From a checkpoint of a small transformer trained on Wikipedia.
Architecture: LayerNorm before each block, rotary positions, biases on query, key and value, untied embeddings, attention and MLP in parallel.
Training: a variant of SOAP for these matrices, 115M tokens, 3501 steps.
Each number is 500 + 25 x the weight over its row's rms, rounded and kept within 0 to 999. Layers, rows and columns count from 0. Numbers have three digits each. The size before them is the row's rms in percent of the matrix's.

# layer 4 attention query, 128x128, rms 0.148, rows 0-50, columns 0-127
124:456484479467540484471507484471521484528471500551492479509493460519486517500475467465461513475509530494460485477540533498500529488494503518522466508498494461491471479505476512522475470483490480484515517482483496517518479511524476523519489524452489520450496507464485522521532459474484468522493476462558503497543495494495500464510456446507515457465433520485494494470488466504499504532492
105:446497475468488510468543514516477504516481540465485501504476538505488484527452523467499488537478444480439519499475482508517477541513451497499535513516486466467488488513503548505489505461485479491484487493495497511484525463481460527494527513493470529460487509465491474490518512508482480502457538485518523478485476497544511492533505518560479507522532505511524547508483505530510540484468
090:517524533477469533541476488503517532520522489493520501498481463497531519510488494468504479510512505529505517493511518450461518490496477534495482470466481508475506557505561468514480506446490488503523492490517499497572542522494523474507492492479476518484485515517530525463519513464528481508508496501507526547511471495507526564485503495511490470439531482458487496486532455546477501476486
106:481493463486526509439476507494504483530471483496492474491493442513486524482472494455535490466484504449488482464553488493466497487517517508535493508456506484507477513490470537497498483484498502474453495505460472491512524524486464497489489531472483540472494499492534514524530491513484500561487466480546503467551482503490512476520513448480458486498484480504465515527485528506543449480502
106:512481448459515490475547507434539488454491485504495504499544529491511540518485467453506488480471441464501450500519507499512526484504498551500483540510526500485492486526497514520504494523480488550524529490489520501506557484517439531492479489508493524471499507489505512501528486468480525544506447477528489489512478522476504475505455479508518464467494501507500496500502466510473525530480
088:521508521519523512530483485465494526487477542463486517492501467569478515509527493471494532475448494503502466538504510512527482515446446467469509509488500504490503500483552490462529484468531514541491503481516483534482491483474468495477461454494516519519537503463522507513536486426514485482510527483462518516492508514470523451491508502527500505507511462487506460511479490513519541489494
095:500419472503536467473527493491494555497478520509555496483496494521500504529507471515518515521540483471479472517460558476523524511478472487507523507527506511574509510497534488498515468498524498505522466497514450488441472487488540496545493489471488508482515523519518467499489474478474519493516483493461507517503509492510507524467509503481462526481470531526496525513498495472534501552478
084:535485520494500490516490449474495510530509539489481485481479499446487532529527537505498464559516505501520513516481482488503485497523509498468488537515545493465481501444486500564522525482531512495482466485492539547474476504515502531502482508480514492522504471524526485476493486510467500519490556495504525505508479516527479490473511459484514456520553505544462478494510465565534496494484
075:471472504473523478470500490497509490498508497524521469514475467497514494541466512459471530520495514496472465487521522507498499522488504554521491509441532481453475490510494499509469457466493486457515529483494487523512475511481511547491545505459487493434504524482477493519520466515506436528467495505525495488490487486502539449514482456530505477493460505509508514469461514540513527520457
090:495458468465555452502519471466496516513494541528508510501522481498493485499454463483454488456495464500482531510522540503536526510483494457513482472506476486477433504519443501518480506500499477464545494492488476479491520445495486501528507504515457509486483533487502515490537487477517515504522517492563493478530484483509500487520460487529520495503462496463530499511468459501511512538482
100:535533515560460508495477517492517507466496507486515496496485503511491491502535505496499451523533468547512495511475490555503485455480491494477513511453506512526533488464561489492505561504499538524490500473516536468490530476496485483471479493525520498523518503520512477478471496470485504453511501499467525533476535491456503540469516536496489527523553481498538522514503480499494464443521
084:494495494473494482463506495531486485452529506511451525462490522515455502527518465457492525538482518523519514514533486518495534450529507551505502542502455505500477473491541525501473506459499509474475471502500514511519534530516454463526497545559498535526516491489526491500485495500502515493516496457452501511465463494482538467486507550473487471499506507531527518475501502468534518514504
097:521499538515510472513529503528538497466540494473476511528531543496503500529481502496541468478449505482500495512476520487548452509494520460493503528522528514567532508518507512503520535536521534499504502518528461486498515444503510457465519476509484480519500503524512526498481514501493579480517456527471507510501493523504520534479532495455537530520510528516489491514495527461486523487521
106:511512489484474520466489502529516441477511548468532450454481452535505546490449483517475493482499531470498477519541478496474484483491519494525470477468502468521533491501503520469511555505504436514520499504511528500494478546494486502502475501491454510457491451486496499511500493473524511494557501500516516535475466508501492487485488472510533436493504535503515515510490489480509512474467
097:488542478553508534466496474483507496485499469549479506485525480502503494524476510515452495497487548479474498487451495474485491548494500557474527508505469501526515493506494531515482481544518521501447497481541537480439500530438460500535479514526472506530507502474509483453507499467510554514503515513478496507483558498472498511501525474488482484492482460456482499505503502518508497486512
096:510504467501490526465509526514479553503498479457506468487484452461466489463467503526524503507504481493516542538506507526515544515536483534492502502475481513480461499503489524479533522501460511508457482521511513549512463509563512491516475509493530467523506493508490510518468514508447523495445511544468515522457503501522520519477508521554489435529478499472490493474501482509478510486486
093:531513489475502510490476488528491516492510526541522528475470488507554460497504484477484515512484504537552507483544501502490506508539492482503475481491530544497553464513503508508494460493499530498495464498514467515490480459500509519549483458491526457515582480580494510534547505456468517528510512474524482488484493496459484486482494479495510505491545475491501494535506501491510483514532
092:506458511491476508539477514468477537487460480536481491532527481467563491481482497489461508463509468522503516485463528474504491526521454475490498492503467515543512465483506545482510509503459503505458500492486486485486495528530528509522514475459546486486513453510465475533511475479503495488522559480465506477518525526528503502462513529502481483491523496500522531528480547510539452506485
095:534535502458506494516546498496504528495482536513462484563496525490528538534511522519450495500501517494513517478509471524508476491484521451473557489503468486525501502538491488482491514490484537522491521484468514501519442502480451508546548502543518497530470521484508465504529472506530535519518493445495542506470529472494477447509499499483515480495471485513526511533469509504484488506521
096:464549513530491495505504506503506513498500457514527499493472493461545451507527541484511478487504487507532501477522508488495515538445506494498546506502539486523477553482520511473574539510518504509527486573516500550523526496483485522488473488482507484561496520534498506478489538486505511449511521513499519493467536485515501502486484477533523556483522479503514505493468490538512511513492
102:494461456514497489542499524519509473476469526495524492524522495517501498519493468519493503483553558492504535480452482475570537473511507506473508482487468503519486511481497490510513533510485558548469482476489497489484471468513514482479467528518477493538467505526529461504494490516507517491498584533505490513460501522508510520520539529481478516536534516540507500521462497490536505505514
086:467490518519466483514510493531487516535512498548489502488498445484487453509508485484490510480488536530491478486491506510509522548511491516557505487509553442494489491507484520473474454542449480485505471510514488496511454516518474503496553500480499503520533516525465510549481504521463526488463475519514480477491496544526485484495534538471499525476532520506445484486505441483501478520485
104:501485507493470495499559521491522445508498454513458475503506510507472515498522500549515524465501525570496506466563524482513505490478499480494469510528522453500459491494506526499462508490522467490520520530504523474537470518495434507479521539479473537494515472477497486520565487464528519502513499477521480510519510498509554527508495487549467485505508503518533460486520508506504507496510
087:526504468492503477488526515504476498479470511503497554506544491489502486509534462491486521546465511471535511543506492505490522525474476504491479454494494495485495513504526470500545495522536526511493502546480442526523465472515561502498447520464525507473478491467506487511497514483521492501475528526517482522527514514482512492470469469539514496498519533425542522510511486480559490532522
083:533485508515495505514485492491460452486467491470482501493508495512548459522455490510478514497478476449479503488480496488475514515496512487518529495508495543529519521524520543503508507484516498535492452540552527455506474493537487543513498508510503485564485499507468507452483549528525521482494550506457509536478568507479536533521491488469484509503487508513483526517476497465482465518486
104:502449520551549531471520465489510502470502442488515543556529527487482505516497526518512517516547473476508496531507498521474482513481531460533499517452506557525489502534519531477533499504455526477486490563508498511516520502485506472458492477507515513497476498520468497464540476516477500491490477478501527512492485488533491525516478503481522546510489498509460491495489520487468553483479
095:503510529492522473498490508525467493467477486521491489482525502478507510523492503528487502577529528511481506496488500484478494480491527465501590496542465508525528485508481511515486492508520489490552459491512552548491462477530528453457530508523500515514493470471516493463501508466532430506562519492513501501524481515485513520518531529489499482482504497460520462494489494523493479515503
088:526468524464524512498508464499516478530506515518466453496471490493517506503491520504546505539477504491519499535480483468488496511532490460514530486524487525493536503518464506496442468549528474491494544456450530516478510476525475547486470506519510489543494486467486505498494508508522443515461508501507532510494535534492490499461513487551468514462487491505450472515468509480481503502447
091:503516556483506498554482496491463472512537487433515501525499518484525522518467526497508471503484501500462508487547509496484464482510513538530504533528499554492505502492539558486497517479505476476507524513486525529506506471515489479505480519476478515480473506545509545451505517531521509547514487486473542515499507524503490505531514468560477454505479494539525510484488514536509508555493
089:495484507494560534510476514512479512500476508499470487479490523447492527458482492509474493550514488486529510470530435510454508516472496456494468515497500499551497484472491485507494483506473480478520515480434502509486492530525479536485498492494521484546544463508542503457470492491517493497501506484479504470511507520464449519439487528541509506497495481510493518477469502540548507458510
093:466519526486499464469528570514519478460508499454516485545503493529520461441510512506469541489495485503520480516473524522481507498470505492487490480525513535463463520489515500507542556476515488510520520492518503510491518526510514477499479526508529509521508526494513544517498532512512496532496472515473507521528504479539515465511544441512517491496498518505524517449451542551488466520510
083:514550463483515519522552481487486524456544523520516460530492510516467507473518522504486508501483537541495519502446523494470476513511477508465509503497502520467520509484464495506508507527502502470522553457506466486468504507486509530462450526513511530463493519485503477480542490541459509497477506512504542502495476518465469505535490515425500539491453514515548515503498495491478513510502
097:541475477471479481443468494500532502526540511531460508484504475492521490503497521477542498489464478514498522505524507487460521451472476506520512508496504550473467466498505528511485484493467489491514501507499532498542488517511503490515455492499535512516552479499513509514444511520483535527522518493529480430471472529462468450527478514473476502491539513545503460525509513514496509470467
093:499486483483471481492525517488528513526559463516471467492482503493512531456496516459497494518540465457497527487486500517511494541509480512483489487544483486549512517487503522500510471503475490523514467480547503505527483484519466476528503491467535504530468521516514502470507490514505507467511521503498464533529557470524523479513517398486518537527527510533513487515506480485507499454534
090:465526526475482493476495481536532499519567491482467504494486508521501475491502477503480500499501465524515516465513519454483535575531481474514524508514491528507492519504506535486528508539481493483461518504526479510490456517535487510482473480519520519516474524492503482460540475464568539488527517524476519487497521496502526498493517525456513533496542502452469559494497516468467504513501
095:513420513525489530525501511464493523455488489479493498475493483514503529549514465534495498547507498508514533503512539463537491498511482516476476479505499496540464519431538480509541513489485523505511505531512529493528544457518520528534548494522460481509480499503513486463537491532488470492522486496494463518484511515466511520512505504510488502514517472508517520511420489525508489478528
095:481460520535544508539533467496475493460514481524525483507539517498449523499493465511516518519534519463503494498541445488550464473525467471461493501484482472487504507506509476496510484509468518479457442490490495564514495529514513490500501481527484474525509447479510491505511510518482476516530483540537491476482529476517453484458513486516493536499468530473493473473481504496496477466505
095:484497489526486494506517485507488474527487500528493501543543532514478520504452484497575466492507510515504484494539508505524508476477475571511488485541527494539520510455480527482504506495524499468510515467485486503496476490513505495511516554475507470484506487500458512534491467462494474512503506462495554535488514521514463475507489441480444541469505527525459499509487483540509531538499
088:486517515498490508480505474490463475521547475527494515516513523515500541462518481533506506483571486499503507481464470469478458501452481501496521465544491450512512498494462483467525490480446519535525495447480542490496498513494541526494506463512546504525511507511536519525494520494471521485474464529528509501517490491511523541501440510507517509478465497493515494521483433528510518481506
088:523489525464505483489491465450499547439460446483505496499490491504496511445467488523522506501480453483510524496500513508495466545479493507503492520433472494524500489508517525570536505463484511549498474485505489495461495509491500528514517494494518480478508494506506515499490507442475521521553496504541543519535497492480451488513527483531465496518489510465505483487518485521475497485546
099:448490502518462526509484496543511482484440485480549519512529472483533432506496474505495488518489516466531510494499502527519526547453501518499497493476509556456540461524495507496503504514487500508489512534498471501494480488501516483509537473480486471529543517527537540488488490475453509477504503578486508514501521527514507533521501472492513527494512521515479527546491503461486477487462
080:511532477510462543501521469513507447499528492469508480479501512463499496493455501529503533539478514505501515510501459433510477478523495487442490502513511506482488537518512505466514486527511468473524488474554505506525494481508516506519472499492480508492509527447481540528486483507518501504459515521487469540483516489498469510508487511554560524484496506509465529482447514485556457514469
086:504482505489518561455467524506512493475503526532510475499532477493486523491504503500515487477494521516505524508438533502499508481463485508486495447516500542465513527482498498489497535500441536468520534533487534494492502496505490466485432546480448494546500532525551545469501474475477529515507501472474499534469508499512490507472468517486531521485519476538515480466474497510520495518526
089:528488479438516509485509520491487463485512513447520466499520519534486511490519448484451508528526518476529463467559509530483495511505502543525528515461469511498452508490457541506498550505504480513496498469516542517484459509476502496490444502523476499497524485535488456525523522539500493505521492539475489481499507539484487502437502532515488508515481472500483526486485519479462517494490
104:518510499452500524475512553476461513512505526519516521489530480512461535529475532510492535513476484473474472520488511514506500535484490478540498537507468478522506499556503480490526539505525516471452497474501513454501477527511513446487451514492468515500505535457468485465520496533478530515511484503536520543487475452496492479520501494494533521481520521497543463483511497535515513557517
096:526483517507453516487499537514497507484465518469507520516527487493538518486468483465498498514499520526495511456502483486482568483502480517521493487469518499439499474511512500551549542477461504464496519492502541502484487461510534545496528495465494511473468533476487494542450456510485525516493484500521454509511478486492483513497479515472467545500529489484474491505488463448466456513510
095:503539465524533443469486511541558516514515522509516476508513462527485452481472506534485484521478498501493518498492518506519490540509510504563492543505500465471508488493543509537508493469536566522508500524473507510509524518483503478485511470484468509512489467496520541510524521491474493506454476522506507508549489548508506515515484512520499526500513482527537472531503526506440468491545
099:528519476509540499502478486523525505497501483477450514499471519517521484505531538533500534494496510483501532499459514512499494515494578519467541473514540510522497544498521494536530517533459539510517476517512523521502522553489515500491483484496536487532513509529517500487467516483524517490494537474451544541546493474498510541523441537540531531519517490476522512480503510503475531490509
105:507477473508498513485506504530453501541478468525482531503519488506514479497526485479479497480474498534447455489494475499503488469486573518498497508468470490483494498494506518483560498523465495507471496481503544528504511486520489504465520456507457517499485471459526498479474509497467476480484545505432472503497492546511491479476509567523502537525476485529546510548507487528506488474493
094:479492509501475519520538517512502495491514480472484521510515524539501494520524467452517488518553468500556486463519500494472540486529479458505476521507464545512524483531467501522516515488505486511492490539440494503532498499528476462558474466483485487521498490513523558480444554531478479492514502550499496501484520493511505554504495530516533478460504506539508476524492502518506474489496
094:464537492523492527521477505488499473457523536537476489511526504509532474463504486484485491519509505509490557476483501461511512496518528499480463527514469497490511537470441473504488533506499485523544459524467509484510497484510465486505494545527497500519557446544482502532494479456545488476503485531504543522508515499534463494484520496521497538502541477526502468510499481473474510451469